config = dict(
    num_hidden_layers=24,
    hidden_size=128,
    num_attention_heads=4,
    num_key_value_heads=4,
    head_dim=32,
    intermediate_size=512,
    vocab_size=2048,
    hidden_act='tanh_gelu',
    norm='layernorm',
    norm_place='pre',
    norm_eps=1e-05,
    positions='learned',
    qk_norm=False,
    attn_scale=0.177,
    bias='all',
    tie_word_embeddings=True,
    parallel_block=False,
    init='normal',
    init_std_qkv=0.0442,
    init_std_o=0.00637,
    init_std_up=0.0442,
    init_std_down=0.00637,
    optimizer='ademamix',
    learning_rate=0.000709,
    beta1=0.9,
    weight_decay=0.37,
    lr_head=0.0171,
    max_grad_norm=2.0,
    warmup_steps=380,
    schedule='wsd',
    decay_fraction=1.0,
    decay_shape='linear',
    final_lr_fraction=0.0,
    batch_tokens=65536,
    max_seq_len=512,
    doc_mask=True,
    z_loss=1e-05,
    train_tokens=379800000,
    max_steps=5796,
    dataset='wikipedia_en',
)
Each number is 128 + 24 x the weight over its row's rms, rounded and kept within 0 to 255. Layers, rows and columns count from 0. Numbers have three digits each. The size before them is the row's rms in percent of the matrix's.

# layer 10 MLP up, 512x128, rms 0.0702, rows 169-275, columns 0-63
111:116129167177134134130147119117133113125117120145162102132111119150110124123105090169155120192144132122168092133126132148120127111140091150130168105118158120137141163129125161151102094120153155
111:144108110127098136105108137140124125124116127153108142138106161115161149123141107146125115103123121160106122167102108144120155132071110159156141151189111136139123062141149157150115148145126102
085:110140143132151117125106143141149140098083170124126073130108127122120086145109113110148125116126063117103176110127139138137144182147136123108126132127102137139152140179141145156150123130138131
101:128131146114103105117120099127113111180079127142153108139137109127173115139120141142113132080136143150080104105111117128110174152130100104122116103102118158114108132143168147136087131112105181
124:099149161143088136128113145116108137139133105132146088106122137130172136132131088159133095167138114161195131102120105162102111163121095158115175154153077139176104071144123163121140092140112149
097:118121152102098142118167202171113110115117104140108146128114120179136131120117143123126115117147121128155124179103143114129146104126113112104112081121155098162120076151146171141111122170141142
055:110141176131127124126177117110124150125122117187130101083113117125147104167166153151132144145128112108155109132157162128095106161135076126107158138133117115113128139140150134132099105112120145
113:133149138175106110123148153151092110142157127104131140126109128104132108129132138109145114126139178171130132160124147137115142146097038164147139099142088138164139120111117117115169132112116106
096:108152150122095112135112138173146141113164117144132156137115125134099123149118117162100143132160098115129143147134133127137198131103108149110159100099082149168160094135088143161135121123109145
117:142129144101126148097087146144140148125137086131172097133119175129113127130059097128102120149134110140137111114123144136133187139135118135156123143139130166100104114113121168151123140113129090
105:114139129122139138115133173143142115128133125124097089135150181137205133146098103073144120100150118138152136169064163133095107141107098102129121128151124168117116119133173113131166129147094112
098:098122126152138157132107099105108154152134122143137146134093138116132115145087163163120066179097091146170131140131135145129156107118086106167153134121138163137116090139128101164163110110125135
094:119152145123106125116123119137113144151093175169137136120106118122131150147119099129126171128147121136139082143115081131079094128148104119184127131167115098124112139099086133115133146140123138
135:148124153148106149137142154125150154129060135123185067103108153089115087142112087130118101090141126131163155121109158116138152176111125155156167118127117137107146143087124158096140130090137138
124:091142097141169133125156124127148126181158128137105105128130163124150104117099107136104157132152136129118135135122150153149121114135125110152154090089103148126167090113136133154165105106097123
085:151157098095157114124086141097116139160120148166094106157112146093095102149092127088126133128121107144130140105158130142103126156131127113159126086095110079151120120151124123129136123138151142
079:105120124126103119094128157124113135108079095116103091143115137098130157149116129103093112159128116156125138082107144117115140132150148124107121141145138150179140135126136105106165148157133136
111:070194107100125135125165143115180138110141133150110145101127109142150116116127107126179126098126131142101100136114103150109132137136130115138132099123149192145113131103144096129128115120168107
091:132149149122123104130101195128111148112116088143096102153127137110118128132135089137095126089113142161142110139163162165123148145120142132092117126116180136127154100123128139154099112129101192
104:133161145092122077138104178146101152069126129151143091116098113120121137126134110109158137104159125128130142118125103146185197151137138145130154102155130120112167155131155190134135106093130162
085:102148178114141081102140128141142161117111117179100131094092122108112126144116110132107111126143101139201132144106087147157118158073119153160153094125130174109136166158120126138110105113135145
109:116132138148119113099087116132103106109148112152117083130126128115103130139091130140115109159126099107187140092073146108117165128129140113087147119152128153110126119164116132155121139104083143
115:139141144133119151103187122144150114121121138129125147129117149082080102145131080129094156098115129116119138085150128125131118126127088138188083147161106131147154168139142120148103137139111101
093:112154139087113105114111132115106156101127072144136049135119125134120126132126185138103092113123117134161128120076150133140134166112114110122102113113106148149134105184113147175115141153113158
107:138121126104151129097142166116187130159115095141112111106094126102111139121096073147143085126116149180163106077116156114154155145135073118127123123095110170123123148141130152131161104120112088
130:119123142159111110126109125173107169137135124140158122131092121099158130146091148152141142135118120144101138135151092136123136120118129140150140128149115140160126090182105121146149147099087118
080:103134159109089143118173154090110141150143119120126121098117119122145136142115121169107163083135123143145112089124144122127151138146142168104128124068091132141116125126147119092120120128127144
103:133147122118169138104123172114095120125084117133101084128104129102123130146110129142151142121135121173128172109130150115170153129136133117100099104131154157072143138090139100169176128149123143
111:117127145139134107121147100140104154124109150139116089123138104138149104148109166091133142091164138133137162180102155125153146118133140144161070078174116164118166114136105170097146140115137153
094:101140130146156110118135149126114157113095117150140065106155116121149117132104119099107159111146100132136160117115107146109154138152130086155150102130163132132157111097124153158131129114162131
091:113140138125152100092171090142106103135110102155166096138122132101139082140121143135133102165151141098125126139134128103170161122123134162122146115138103156106154139149134140172135106115120131
090:130119106136089121116129105117122124131114146136119176130124147135124124149107131164080103097130147166145167134131142126109129098124137153166161123097116076147169115165112132105116117134112105
107:110117123123111123135142153129120177124143119118139145113126167136103090146122149142121112159151076191168118113127141148179134132114052113135111160153136144119108111103124144096107105125139081
085:128169121109159129111130173095088140128128124107143106131119124127127105159138127096147105204121114194118142162175120142121166145113109184124127124122127129130139087140131138078135131131171136
097:098151162123104149119093153123109124144084134107132115139155126127122128125150159170122124150130169104179118157133151103139143133119079134135147099113166143081143136125110167136122091080183102
085:116108125145116125098151167147152161118107122147171143100102161114109133174104127108145112080151140147107084142135096191114125121124106142135150154147110102083104125122129167185127110113143156
120:118150129110131157135151113151130101132132125152155116089144109105106122137133132140129128107139127142151102117085099156149141131088128174150151102164116135155129145132107159135128117090134128
124:104134143093081116116145115124108111114113095121140131135115195128142128162096128122125095175147131110135154108102132120149131118115114077153121146174105156121165054129100100164147099150130105
116:123111118126122119107112105154125132113090126142114150086131151122107125167111162166132138124129135142118120141137060114154154126124093102171141103142095138122166168166088143147130126166175113
065:098076120115122096136089143085112142127150145143124178151125092110145153130119122133100137066114127153114141173087175135099135143145144166127139056106121149131143128124123115154114101137130167
084:121113111163094121112133108141135130109163147130148145105097080114105141125118131134140148106133109174104126130165093160089085136136122147131168126180129156133103161179073128091152112146150102
076:127127088150166151109113132121110082119136131137164119100104124123168091136150125087166136147129130147116177154154114104134142123120092122139212169119126113159177153134127112148168144116140124
094:116137134116157156124136152126148136093135130132122091152160133140137108127077151149130144103123081148163122095108114136158160138108154150092122127122118151134098067058151154152125124114121184
108:124146170138123127087128097135133112173114118137103147080127120097114148136108129188083115143140083158135112123070134129064141142115131111161126119155137124147099089125116124138126117127161122
112:120104149127102112124151133114132140105126111117116129128059180120111104146103115110137095115158112091174140143119155130178136103119122132158094135077100122125112117108133145142166132123098134
068:154123172175095135101104132103162116085125071132112162133114114160127129141127084178108125136131112126109153075106163163131156132106140172138134093127098138138181105128145143162106128105133101
107:085129106144164111135136165161131171133100112127118149097116147145150139122110152084145127107155121145108165169091117149117087149121135146119138159152131123158155111109148126107129126142142149
075:099137145148051116140112124123143178107151126100091168108163119119143119110125118151162132128136113141162146112128150131125122127183129110088134108158089147109106108129142166131133128130128135
097:141128135148170132137134096128171152129049135132091155121125101113152135163123124151109131161147143153154127107139110109121151141124106162170142126138132128115146152142128156084129108147169120
101:124097143102168148102130153121109183112097117149100176141126149082148122102114082101136141099120097131119102143137157150107096122118124122156099110179155104099086133124119163116137141134138141
102:130118191090090149117124175130142111091163142167128131153127149146121112128160142191138114108162155170120121143134136115149117136122116151150075098114132135132176122146112194152114098071153134
131:129140129146112080127165121131165161128103098129115148121125159105142131139156158160143129127174135127111115137113080132156114129114136116155166123133093138125134089138119089148180135084131105
046:131161117141156162179144101099113132074149106143145112147135098105120101103165124107167179114170175167155149155119111132152088109099075091143133154129134113128141111121137094143132155096135140
114:101135155132073136127142123115153127161159126143137093131121136118092106148121131187134122174156119119147127152075113158110127132138096139126076077091092138159125133104099118099148147142095123
099:128136107122117131127182144141109136141128110154138148118159136137069119137062142116142114156135101147091137133124138143126130141144121125162169154140128120128124119140104137140141116130164144
065:121126172121129124089129108089130095127197126105109152147125124163139119103135106120157120077175095155119158125076124153115119146131110096131112115121153160166122104190134110111120150135144145
120:110167129144145106124102165150120169137097145138105130121148105120145111137134109144138117129131152133143160094135093130182134118125112132133159063087129120079189160116119117135180091145144130
089:107144148100086116117115108135120161101170126147166122098152155151086146110151141178106130099122129100120154135143119144153131123111117146150060160130090121124160133166128116151150112125130148
083:136088147146075135079102160110108118140130156139132078112095128112114118126138189116090111154134122099104136114160142118117133121153103188134109169111118143132142136101147106117129097132134149
096:126102169135111115120113137133079117135144152122136126134126144129114137122129127148130136109113148084110159180115117160150133160092138140169140141113088131107094079201132130141164097136139163
112:121111148109113147117133120109162162165151074117105154122106138089187147123100182088170141127144097143096125112108109113134129147135109106111165138099110161128097126148099122142116138080117096
081:086160150150134151089108163120114137088144153138196094140117114136114128099121162143107113140112140136124142149100079125111114116128158118137120148138133150132150097132114106102117120114158139
107:118137149130151151104177189089153200081125119143147099097111112097145094122100135105091110156106132101124175118141171119129097130124176121112113138103151117122116120135133133135098145094138117
097:111123143129142125148125117128137158125118118176132132122111123139121156140070146131122082096146081111093147102124087124123097147126163112106149068165129147144139128161103100162094144104146141
097:144133119122166134103078174169111120127088092123122098129130121114068132124093107121102049123149146151127136110055145115149143125095116153166111135098109130149118114160110151131148140164134179
095:097133167173109127079119114103114110105121172147125155115140139141112113095081110158099138099125166200140109169138096153122105123100133162129125158155150154149105118135094129131121135134133141
104:126114124124154140114141169108101138089089139121124074135111121129145136139106137094165129181114084134142113082142109120160136149130119117157139138131143194118116151140132172123149112103178178
115:111128146159096095113132185144158149114115141128147102110090141150088143160110133152068067139146099130141098088108115132139184145122097116096121144154136141125137109139130139111117092122127137
087:119113139135096125113133117120122201108110105144175128111106109129098062108123103146090099117117110101112139159150161115132134098147118149111138104132098131139156124124133153123135140120120140
104:096157139138130157125127135118138106126152121158147081142070115113148116145129171118144119151120174120106077124141111106122167134107100115106104124155111104128122095169124118154158118138149138
070:131154108128126126116147111127078136090112153137144112148143091126116122142106087073110145102140154133131110135141194170125133160109153094159121149124136129155156083105125155153123114144125127
124:121150129105124129117153116164104131102172115141144178083116158119098085126085112123141137117138132125089105135120164151176108120121116113149139090134153146140157128126121142164161118109153129
110:130119178101100119135163144130128132105131103145107125142124186123135111111133133154153149101144131157096136176166151143133136126118115137155131095095095155149146070145093127163149117120170134
088:091119116112102154091139180124118138110139132117117124134117127159110123134103113146123119114125098136152141142146058110173110072086094140144179087124149135109129128149166174117125144153107108
083:151100169147111132125140145152143129111165148120179102106118115089103105081136142134123108107117116131136119138147123155154138140094122142158128112114141125138142118111132148108090118130105110
089:114146164165147144105175112187116143084139141139105099107103116089110148152061116123126112134168154167186124145135105145123132135111113126171148110154142163102120171081096150133136106117177135
092:120132147171103146112122132144108142123082161132175115126112117129111137134114115131075183141143142083153136120087167119118143154140146129167077133110137122090095140130126134134158111099127136
097:128106152119086098110139121125154147114145125124133150150081092150107128177126140157116104178145116196173093129159084117157147126132097112143136124149116155139144115102094132123172120133156093
078:103101163142093145162109131131131128134117152137143064141136102128118105144128154176156135126110119145154088144156094153117124144126098137134148137172131124114155094092130145117078124133150161
102:128128130152133116116142156134118155083086085127142133138115144120134104119117112121192093076145116168130117165128122158141167128116103150134138092120101166110115138141130129147161086112186132
099:116123119138127148145175141148152148081115139135127152124079125137143120147164141130131111141140138114093069135147062159121143126114121118138072075128127135099176110128122129133124104129162119
113:093143108136107130124129105103080116134147146134165123147075154115134107138136157091109114125128129153104093119145085130137158132150119104161152148137111146152155121158096136127127103054118178
128:121137163137101115130128121147138144109143103118124134121095162120154112119134156111154124183124156090099114150133120168150108145104123166201135151145100184116116102145091127154146119140122154
105:118108158122135175131124138121120158109147097147160134133150194138136119143120106133087089116141137141141117126133134138156133129124151124156115098115125124140149076147146160139132087143139097
090:132093201115145140112107123119146072122105163131087130105112120131132143139130128116113081156166120119122107101115103150158159140117155140143123108131112135137129073134133121113126107167141130
060:082189139109098094128080129136132102111095171107125142130098109107168117109121121139085164136123122127186063137149124117119137121146166148089160106131135100115158136084124126086118111150135085
119:104115122118128135128141115110120140128144147133102117117121128110155125166157093176124109122139129165128127157147134140131104123101117176180116155131119149179157112149079111142180102101151159
090:091152139115097109107124097118150145106110135119143135106115134124134098151115130146129099077155129148149148142151117171109123150104138107129122139204113144112128143150099184147127142144102125
108:136134123115105154139150168132202102102121134162110145131157139107155080138127106148141119150138095131112116127063060138113109137115116146184120138166080129161127146156119169139112121111129102
090:125143126151091136148150182129132174109099115100107120131117139097174117142115130159073138085135130124133160142120123132153105146139150082130115141087187159105148087142140120134105142095138120
111:106132142142108137118125110119160146156099140165112144135118114122069164164127143177099131124148068146135073145081103149110136148135152093147094127161124160125121105128111141105117111092143124
096:119122135143150139122138140102103147132128096163088151116142117125178147118079140169141099140141138121138119115064058128113137139108101091118123134142149143136126152127148070144153165139130120
078:112140121131112097082160102063118116132160140110165130080150127129116139095145115137152167143132088121062136144134098151092130141142138158158148126108150140106134154158127117146130129116151112
103:143105126171115131135114173119134154107121144154121129101135151154153114124124134113109082110148129100124110197127098160141136136105133091113111124145143121119148127150122130134144118131139158
087:136119147132102127145105156142137130108138107129055100080088093149110115152106128119137147162152103101162156125034105131120181125145155110145161100172135162133125118167134104151137127191145114
098:100131159164133108150116112115120115113144131140092108117145118118130107151139133108140057162160163156148126111094164124169140150097084112175132127143104164116118150168140077109130092127153104
089:135136129128161141137154154117151157105119139118118109129101132127135115105104133128121104101139110161114112131108096124095178150125147121126160101111108122139163093100133170150143142092164145
120:101135157123106064131147120101072107137111120141141112110110157135147133160143125081122110110138137095145171112105124179157112145116149204144141162127116148168139070157123127119123101153133146
100:134167147110092110127113140126126149146059168123118126139123150131129133116109089123148119128138076120160177148138133129108139148147110132140138127124136097097132079136098129141167124107120132
072:120149125083138166128109108143112131140152089111103141141091079135127131141120106162147126128152145186138115155101100161166156118089077145194129143123100121132148110129170148123130109147141131
084:093119134154139131107123157111136142122138135160121066110157130108154117159116134088109122062177138109145137110148137155134111149119134159144137106090151137096117125082087137155136116133129129
113:128108169149104129136154140116112109108143106131137147085138140118113167097091128195113152100141101134127142143112159126132102136098161158147150149147127143161113140116111141119114099109181161
102:102138104145125128118122144169090123130122133123203083114087119084124115122094118153117138116153099150110127128122101146121143121114128136104182132164114113137156145182136145151141125139112118
107:119164105141139091123111137128129140114156142152135087118092141132123092153118145124127079135158165145114132149142137147133150140116109148151184081157111126091163113128147156155185114098124151
057:137144158134130075114105108151136133122100122107121093076145107158155117151129142157118096118145153139158108106091116145077155178128138102142129158157117119126185118142144143057109128123173121
082:122155113127078142119133133147098148124124146149101165131098123136146120134144164131136145143142130143153145098062100147142129142119089092135149173123127108056120161135140146119130116119128131
062:146121164115127108100123171140129131121100091144123124102092087113140099181145144158101096120160107170203093150110182170112176143143086131121162116141138129148159100148146127124084100119117153
# layer 10 MLP down (transposed), 512x128, rms 0.0333, rows 169-275, columns 0-63
087:120151141151101145138113120089172089158122114100109161137132101143193134108175111127122133144182168095151096089150121126102155103153096130114140136101114123125092139134138147119105139153125145
106:144157122138173170108116079100140124146184154116085133145106107092118115141132113158177155158108120162129088117141148166121142117150141127177147149126083151149122137077110143126099116151124128
088:171090102124139132180134126090129121155085127039118114131121136162122118078170119138144171171143124097124136151085131089109106125192121118120085141121113119125134143137134146144125119147120070
090:119117095120128130119137113109134166117112079101144098096136156105141127141101155143125082149088113104160095098099137126159132140150171187120151160138128099154159099141126136149172134099164144
115:105083164096135132126165211131130153110140140136126108136106125123099113111152123128115142102160107121127095131108136087119101147124169131109131127145158123152127103163142077099099111074103135
104:128175142152109127155121101109130158103125111093105142132129137093131128153130129177125149133130098162132112128093145114171146167122115119158069098107159174147104126132141109153149091110119140
070:143131103118131137208108122131129125137133118121128157147144167113122121086155112135134117107138154114152108149119052121108145120156118099133102119115120156141166098152120101131125156139120108
107:092119154133144122128131136133143122143133091120113173132115082134105193136122153126163152107093122097100105118138123131178120106127118158110113081188131149156139112104133110123143114134099111
080:141154116107187153138088148142124100129114135108125076135140099109110104114142124132183104126126185142167110113098145150115109150136131092122112151150110123118138113161154081128096123123074134
106:137139123144127101137128141077172156161108109078114091125125114148127133145122145116132130131127141152143114100135128128151091117128149136130131099143160111128135131146194074113109088133149107
092:107116170154110146151122104134172162133106137123131178138151093120108135128163120107107155141122147166129102124148101092147168079102111172120135128101131076121146120124074129140131125116113144
091:148131088161148148120147122140133112101144170086106127139152147120127151124135107125134102119134144112131122143104155091150101178091155130083156171101175116134160081108139125147169110092122117
077:118191070112151098141111120116105136100170085139134147147126148137168095122139176127121105125126125169116130115150198142119180127125139118107123183133123174137096145116115134110105086130101139
135:127117118133142104136138176130113169120140108090151092159106159171175130097081103127110096109183136156127143144097130116091141127139117158120170166100157140133132139175120124114128126139140156
116:142119141129081177114090140142142140146088140120104143097138156124137099110139086089136129147142128139129117115116108146162161122113094112139121146125134124143171129122095168100122148115119148
097:083130101149148110099142115142137126111119101123078151124116090140177121145147126132138135110134133128122118108127134137151125133179127139126099157125116136150171133117089160159125186184146138
075:170167159115172099126146092150125091152146132094137162114129154144146151095109116125157139132125120111108120167101107140125086126081090185118148103139102091128129151105132118147108139103102146
119:141142143144132153117108120100135117139132098153140129149094125139101122136117113141115109100084116102192134117156151172152147165141139151154107097132130121083118197118106182143137134133088134
105:128164145145133108124123106100135138122088120147133104134125136186141122146158116131111121121114106128124141120131126146101146123154130149149145153099072086157120136117134185134164205164108158
106:198148113119092123146122133131113118120122140076167114118089154140104144112116140104133140175119138149132163148099111144140114134126128085138106156113137084116139158107115175127167146097137122
093:162137137121144119150135124079110118100092105053130111139109087172119115105124114108101137149125099108143186133117159118113128079138140135159149141120122134140132140147196120094116143140142155
104:112136129132137121162157097154128174095139133112080161160153137154128136128163117125153154153126114117103147139100102131158086108102114128128168134118103119135126118104122130143129113103103161
106:119128129101141145120157129152113122186158149141133134150158109095149154079149182109135116144113086158111118172124145157140148085091124117149111117145148139169084175113151172121094098137169120
077:167117081149152121151147159118126075137152132113145169163102151123145146106125121124135142115126133125085148130120142098125066148147160104157132162130128130124167105136112112152148190130105144
093:183134121092147112137143101136060082138158140168121127144088128130117130119147152109116111127121125133127153176199127096090133096127142134114131139137126089098121145118125184160109110133151117
154:105126145106146100123116155137161162163157132120113113110150119128110125133126101098135112160102148175091122144156123138120091120119093146121120116156113099108184166098137120155191107113100121
107:136083125120119130110127098163129148113136159181141130124138146097133092077157077110135087091125161089134159169136171144172130157165139096131087133135150125096120141130131134150093146108146122
094:125150133116136076152107118152146120118157105119144066154110133124125121151111156109113122100154121103163089112144103155124106120110089160150198131136076107157096096105152155102131163103110096
088:125124142090106114125135180119131138143162147048112098146154082122127101133136118142106109117143107105116137101146123112157106148103119158136076109096112113116106186138128129139143176146130133
086:209111121140126151192130108104133141134126152053096120178113133142126132097154102112132155097146108106110100139154151104091154136159090101174135126125115093153125123132100119091105117186139113
080:186123133131102133085167121095143111129097148121116094106109072160170114177119119114116147150114126107134128104123106118108116089129144131133125172133135127099068135108158147102127139116151145
093:137126147129113118119164113076131121149084150122144144104144093120135096120116091129138106170127130155122101146119185192106155134154175112037118128140167117151161139104138160166096126133144105
090:134122142105143135150141178120122119146173083097107130107116108127131111138120164106143128193142105177139068124133118117132095101125172153110126113151103170121087112142155095152115156149160153
097:111102130171112161123154092129117154110097143136110147146117114054115123108115153099115121122133144095139143087101128084104104141151126109082113133157124151149126153131134112132152158118135100
086:147121086119133125158156109150105149144157150157157158162080149055074130105146117138105135114156143126114098126095131161176138156116085139111095140125133140127154148149128112109147117079125155
083:166115138115114141139151113123131102136155147095184097102150173104149139130142128069136126102144135099112167131116147102149115149154157135113088169106158064112128103118118157113136120110113119
109:101146103145144117096128121090152107137094114141134155112154127171076150155097085101076141148129133072126176109143158173114102156139086138139126094137124110116121127150118116118104143099125106
112:111128102115155127092090190127098166126165140109142165131128152152162103152065144135126175151141148139138145122103139098133153136094144058126153158150104100148144149118095133128146118140121090
110:139164126094124104110148179132128161110094143129167116145114147113167112106092127113145104084137113135151172130108139158125088109128117170182138117112113127115125089119137127110131172112151134
078:130117145168134124064152197118123143139096176087110127103122135123084131125136106127137118067126170123146140089125148111135139119152143156115078162154132073101147117148161163147132139098128107
106:104153136123116136129147102155144165101102114171108154123135148129109147110078119135096143120147129117111122126115106168099124146158138127139100133141119116151154121108113129134085125097151138
094:083133109117104121137166102146178152149108107185100152145143156131075120128099127118130137139152165136121114140113152172113112127131128145117134082141106133098117124143120159082130101147139094
083:168154161114158106152138156116104104111132130088114138095114163147139110129132118157119130184142153088151123183110160128138098145103151088083120143126119114104181132158157088089126146136103097
119:159141093112108169119166083170149107122145102095130088114134132163095087169155093133144099088153103126109114152059105162114127122125116112096142076131152138146117082133128133104107109086152129
095:111116139096116119114136153149108110119104142143130114133108109158117084172087150137090114113124128117089150144093118107150145128144161120127141157146136091117157095149140150136110121121091117
068:162140109096152156172118150123113149166121159069091097128154141129113109147137104120124122136136128123165127116120108109121134114139093158121095152174129118099085107126139094070082119102112117
117:147129136171132115131124195131177151078166127165120153145109142134132143123133148166069118089127174156162125141152141117114171140147117095129096110131142195109107114145121106107151139135158116
083:134103091104191130137096151106117114169154159118136090150106167157150134138119124141095123138139105137112114135144117123111119150088133164116142149136148089142130093105139110101077137123108096
088:154062058088176125154189134118157121112153136127136103152122156144118111107113155122157117119128072143144159122113134119131134090121127124155148099115099137128123135107129124113114129141128163
114:111151084133150089112130168104113133159149145141138129121124112144102090144123155160152115150113138129118110114107114098104152111108149153096139143087082149151089127118143121134117080125131122
093:113108125085134121165143149133149109114147174133128106136076118094131121137197145099190113129087128128121134151119105164110063142121088112139147137101159126119132123146127161094138156133101148
132:185112129135148159134135078150153149138124112099119086079103108116133086112121159116142131150127093116109172149085094116149090142164146165125113137084115118074131192095161180112138169156139103
067:136122147140127113041137149100131130133099109069102154049107143137132122168143092125107137120132130127125122148142139106087131143143157083114111109119145127133158087130157127124123128141127160
111:119106141137139129114120142132084137147138118111140138135144081143153090116131136102124104143104137117165100065116168141110126171110186187160150143139113123151149157128151086174104135144111109
106:096152150172116149135093163098140129111144156128109120149106102122149117100130121132124124142119126131168115141125163132140117109137119141149089111103129127129070095142181155105171132121103123
090:137134116107127127140129143119123161154052107186105095150116125084115128118102117122107111122150161133168093133166178086125146164129160170128120164129099124101141168088122182139137071122143106
124:130126171130114128129160154131135092120135107111124113156104128157119115143118108201122133128149152118093088142136140097106123116123132140135107158159146079121110098134132110127122165144115158
091:119145136144118141128157126086144180147123156147129139135115131130154110151171150147135113168088119186088105112158103101096143126126146162115119123103099110170117131061166118121118121114147097
075:155133143130139145168160123155120141107091134127159186098160137087142105131105118127098110111121085095123124123101164129127145151132093133129140119104110096160121117099141155148099162113146152
084:099116117137084151142122105097145163131143108130142146140138142119173125135166102114155136133101129169148158078159064129159089131169153115125110149158114088126114125123082148157097143118126131
097:157098119120104069115141109135091125124094144095097067099138151190144088097129111213122150150148130132160095145106141157121161109114178126156133130126152116128135142117141143106132124155107136
100:124140118132099090106149085108159120153134117097121133084095097084161138119125121106151154165185159130091119148177113146112113141113132120122145148131119109183176115128180121139166145072087126
093:138103071126117128116133099122120105140115206109111165094128120145097077146155100159153138131154131160137103141160092131109122141158127170113124150098110079150176177119144139085130160151145133
123:157134141168127109167092112158140097123137124167193153142132163110145164117145142122124151125101108164133131083147128085146139143148125124111129141146130148132146118161113157149121080076085117
092:146114126147120107144171122115125110093186112129147124128080077112136139095139136178149132123111108149138112149152122198126135125120077124123068158107134137086129164110131148104121089096150142
088:126114108115135143089111144118118194126132118060097080140127115154114127175100131150092090103112097145131162122080127122138120087172167115130134160148124138132111118158145132099098175113160151
122:107170103182095118137122143156159143118109160108164155120131145133123145132109141104104104125119106131087136132127108124131160103101088134100133133089113126153078133111113122142101169138120127
104:155144054128091112118168115158115133157123108120196105123128134128095075154127119129139087136111123182129116122107144196135129091124116140122166106094116132113154102148134153117148149088164142
080:121152093089125135171102175105157115144133132138112113138133157140149127105178110119129114103137164116140114095113179114100150196163156103149120152142150103093161170093119120106123129133162107
104:154087086082112125135174118109138118123098110177172112140137133104155123134120127137114107116101074156121107110154170132154154146136117180099138108145150137158118124143115162142119146134164127
083:133149120136117128116136105148133147155109121106111095120081157137196125110146129113135104129132089116111163108096106148150111124151115147074139152111082138152144151108141171126164128162124145
152:080140138134168111138127121143100128189137135125102135124132109068163166109136122100132142132122135129131143139145169121166090146123145167134142142076135113115132167131129118101115079103146099
108:117125136139111136138111143140139154105141114141135145150147104138122169111146156128127125100137074096140188126122060123108114131102091143173163140099166089158143141154109130069093183132106100
107:141159106119129136137132147167152187136099193137165144098145153077164154120117147089111080144106182098115143155167181166134131127137125115107078119081128133134101130145120089115123165125158141
095:080177180119148135126145117121124133137141121146100157104143156128150142149133121138141116162084167115080132133123086170118090102150131114163131128142096128115099093137150132109137146140124112
113:162124132113154135154156109090110122099122116031086104145109095190132149133089139135113145120123119160146175110122144076102131106155155107177172146130130116143122142142159111107118144155167145
067:165134093136142120097149102141145160090157108085115138104110102136154143176133136093086131090114163108085097137088144177145111122151146141123112138142138145142131155081132112132091137131150160
090:089138132134100115140151173161110126099137090107064082150117106116093112114136110156101110150139073144123111072081131105150128132148147133114155138144176111187110106130164099118118104173145158
082:105144136136145142131120151110123136133137136102126129131111121134148160116083137143138119124176120091037118167136158150101147095125140116110140101103162099136106092177143113132145145148130102
081:149157167127076129149137127129152151143138119079144099181104122138093153112131106095130114157150102139093149124096136117142162115141086097157114170114143167128077120100102135142142128151161148
125:099139138114132119102071168114109120141144142142144132127144162106125105113148110152128141132105128157149175135129167103143132124100122138116142165117125133171130133135136123106147181118119096
120:098105122082145135114125139139131162131190143143103156151109132092136137136126141149144105119144100163163107173096089154177117134146101139123085112141124080139146115089152121141182143169123119
125:083116127111086131141136102135162156073131065154159153110108158163156150140170148099156134165113101152089153130142110132152139137119123149076086111129168161162140132144081143158109063138092125
093:139144146168109145145115130113141150078142120106164146120135121112123122165113124151152109132091103142142132118139107107121117121107146101123171138103138116133157123085139115154129130134084098
072:120105133135137141118137100115090156135122106075105110157088164165135141115125130149085104130130092128110145097079122149068166119146117153157132180149143109140093148137140103125113158170105093
071:147056097119150141143122114141094140148164085106150133128096136190079118147147110123144084136133116108089137125117127126143105138122122099106101157164162149153097112133105165154122146133098149
125:101107114116125143162095139146117148104126089117104124095084101121139128128174145097140138153134059162138151148111136136173113148083137099100126097102143101116139150137095125146160132136113121
079:144131155140116100095120145099121155142134099049127129061151139157133131167136118107125124116111127145135108104112116144184124122140150147160139109122137164134126104145138112106138153126129173
101:130101078122149130125135117158100126123124144106172083135130095087172135120114175147087092115105120154170116126073111128132147148084114124119128129120152120121122092155150149145111121124127101
099:108111178113171101131126079095108095151133119129105102134181125117135143133137120111166139193103114126151155113137147128093117121119106156126166113139066060157090137075158126127151139146105147
131:140153084084125140134131110166183130112142066136174122118155134126098103148119137136138107101109144146109115131113137146145124109126164153097082114156153111124174112129172114120151059103149146
087:152084124115101151168120106134138133106129180112163104139095137114110148135157088102131155140160152112117127137142146129123102155145123131156138107149143104099124073187134132096119143069112122
096:086130146088118115141096118198131143103155109168088181134119135084115144124112149100122122116164179140153131153143185128114158127120098136124104113133108141108136133127116143140133108164111138
086:130138084165133135090125155086121119083122145105156139134100121116115134126160083132142148165137149130094122153149115091081124149126125166106137157082166126155078118112155089091178093116128134
092:148132134156157134150087121134140143140154132137141182139193174071092138118145092115118138116118129143130120137143131155148101122106110137149098131124157090092076138149100108134159132079117135
074:195120089135166129154129148095111122133151127112114091136074139095078121104125113138174147116084165144117153102126167119149085095113106118150128186118102110122101129139103084111156138142127101
088:099121128121126147149115102108133133098118159158066176148114072106125094115133124117117152106139138096071127126173178150114098145130120161143136158175160107126128115110139132104074126157170134
103:099142080148128103122130165145101111179155178149140113142112134141113123109131096152143151133130132115145132108103110143092120132178115096124143112139116113175109105091133146086112138158118139
100:110142134143141161138134154148140101145162135127120151152110117136148104152149151106139118137107145145121121127079104106101122134136111122144133115151132154095082140101177152136120112178113117
082:171128088166144119147160135136127103146118168118129130158137133201081164131135102113137127157125196172154123121142080134172100122099113131149104155125126097097105118176117163074135168151133112
067:165107106105140131131112143106120114149121133082145176131129132142130083168131113135122131134115153094125135128154173111153166105119141114152136164120150141087133154117115149093135133100082129
114:100110146136185066118117151121115115122087142130125177150150096093134135128142104168152141130125124139121167065141116129119096115091138109135114101136145156148091135153113081177108145101161145
128:144110107140124115114088113155142161136156124155115150122142157103107138100138081100139104118144133139124101180105103150142068172084104117152098100107159134117153121126148089132121161115101098
098:126142139104116149182113131122146094102150103084126127164099129121100126089151094096118137142130121137086164115093117133170128136087107128180170179122113164133142144083118080164137150141142163
074:125092125100169137159144111105117130145155123142106120161113094130141134086119164124149165136137090116125118157144134067156150083142124121092181102164164130128090089125125141159163142127069141
083:149146101104170106163103112165144127167150126130077176142122121154132136131151186122132139143122147117155125122172176113143075118123100127124166114130119137123135105114117153072076187173126090
064:184131133133134108174126096129139173119150172106093125152151165159130099133173119135117142098103139085137162077110090101091152101150124115102117112122127124157139144154137114078115161102103180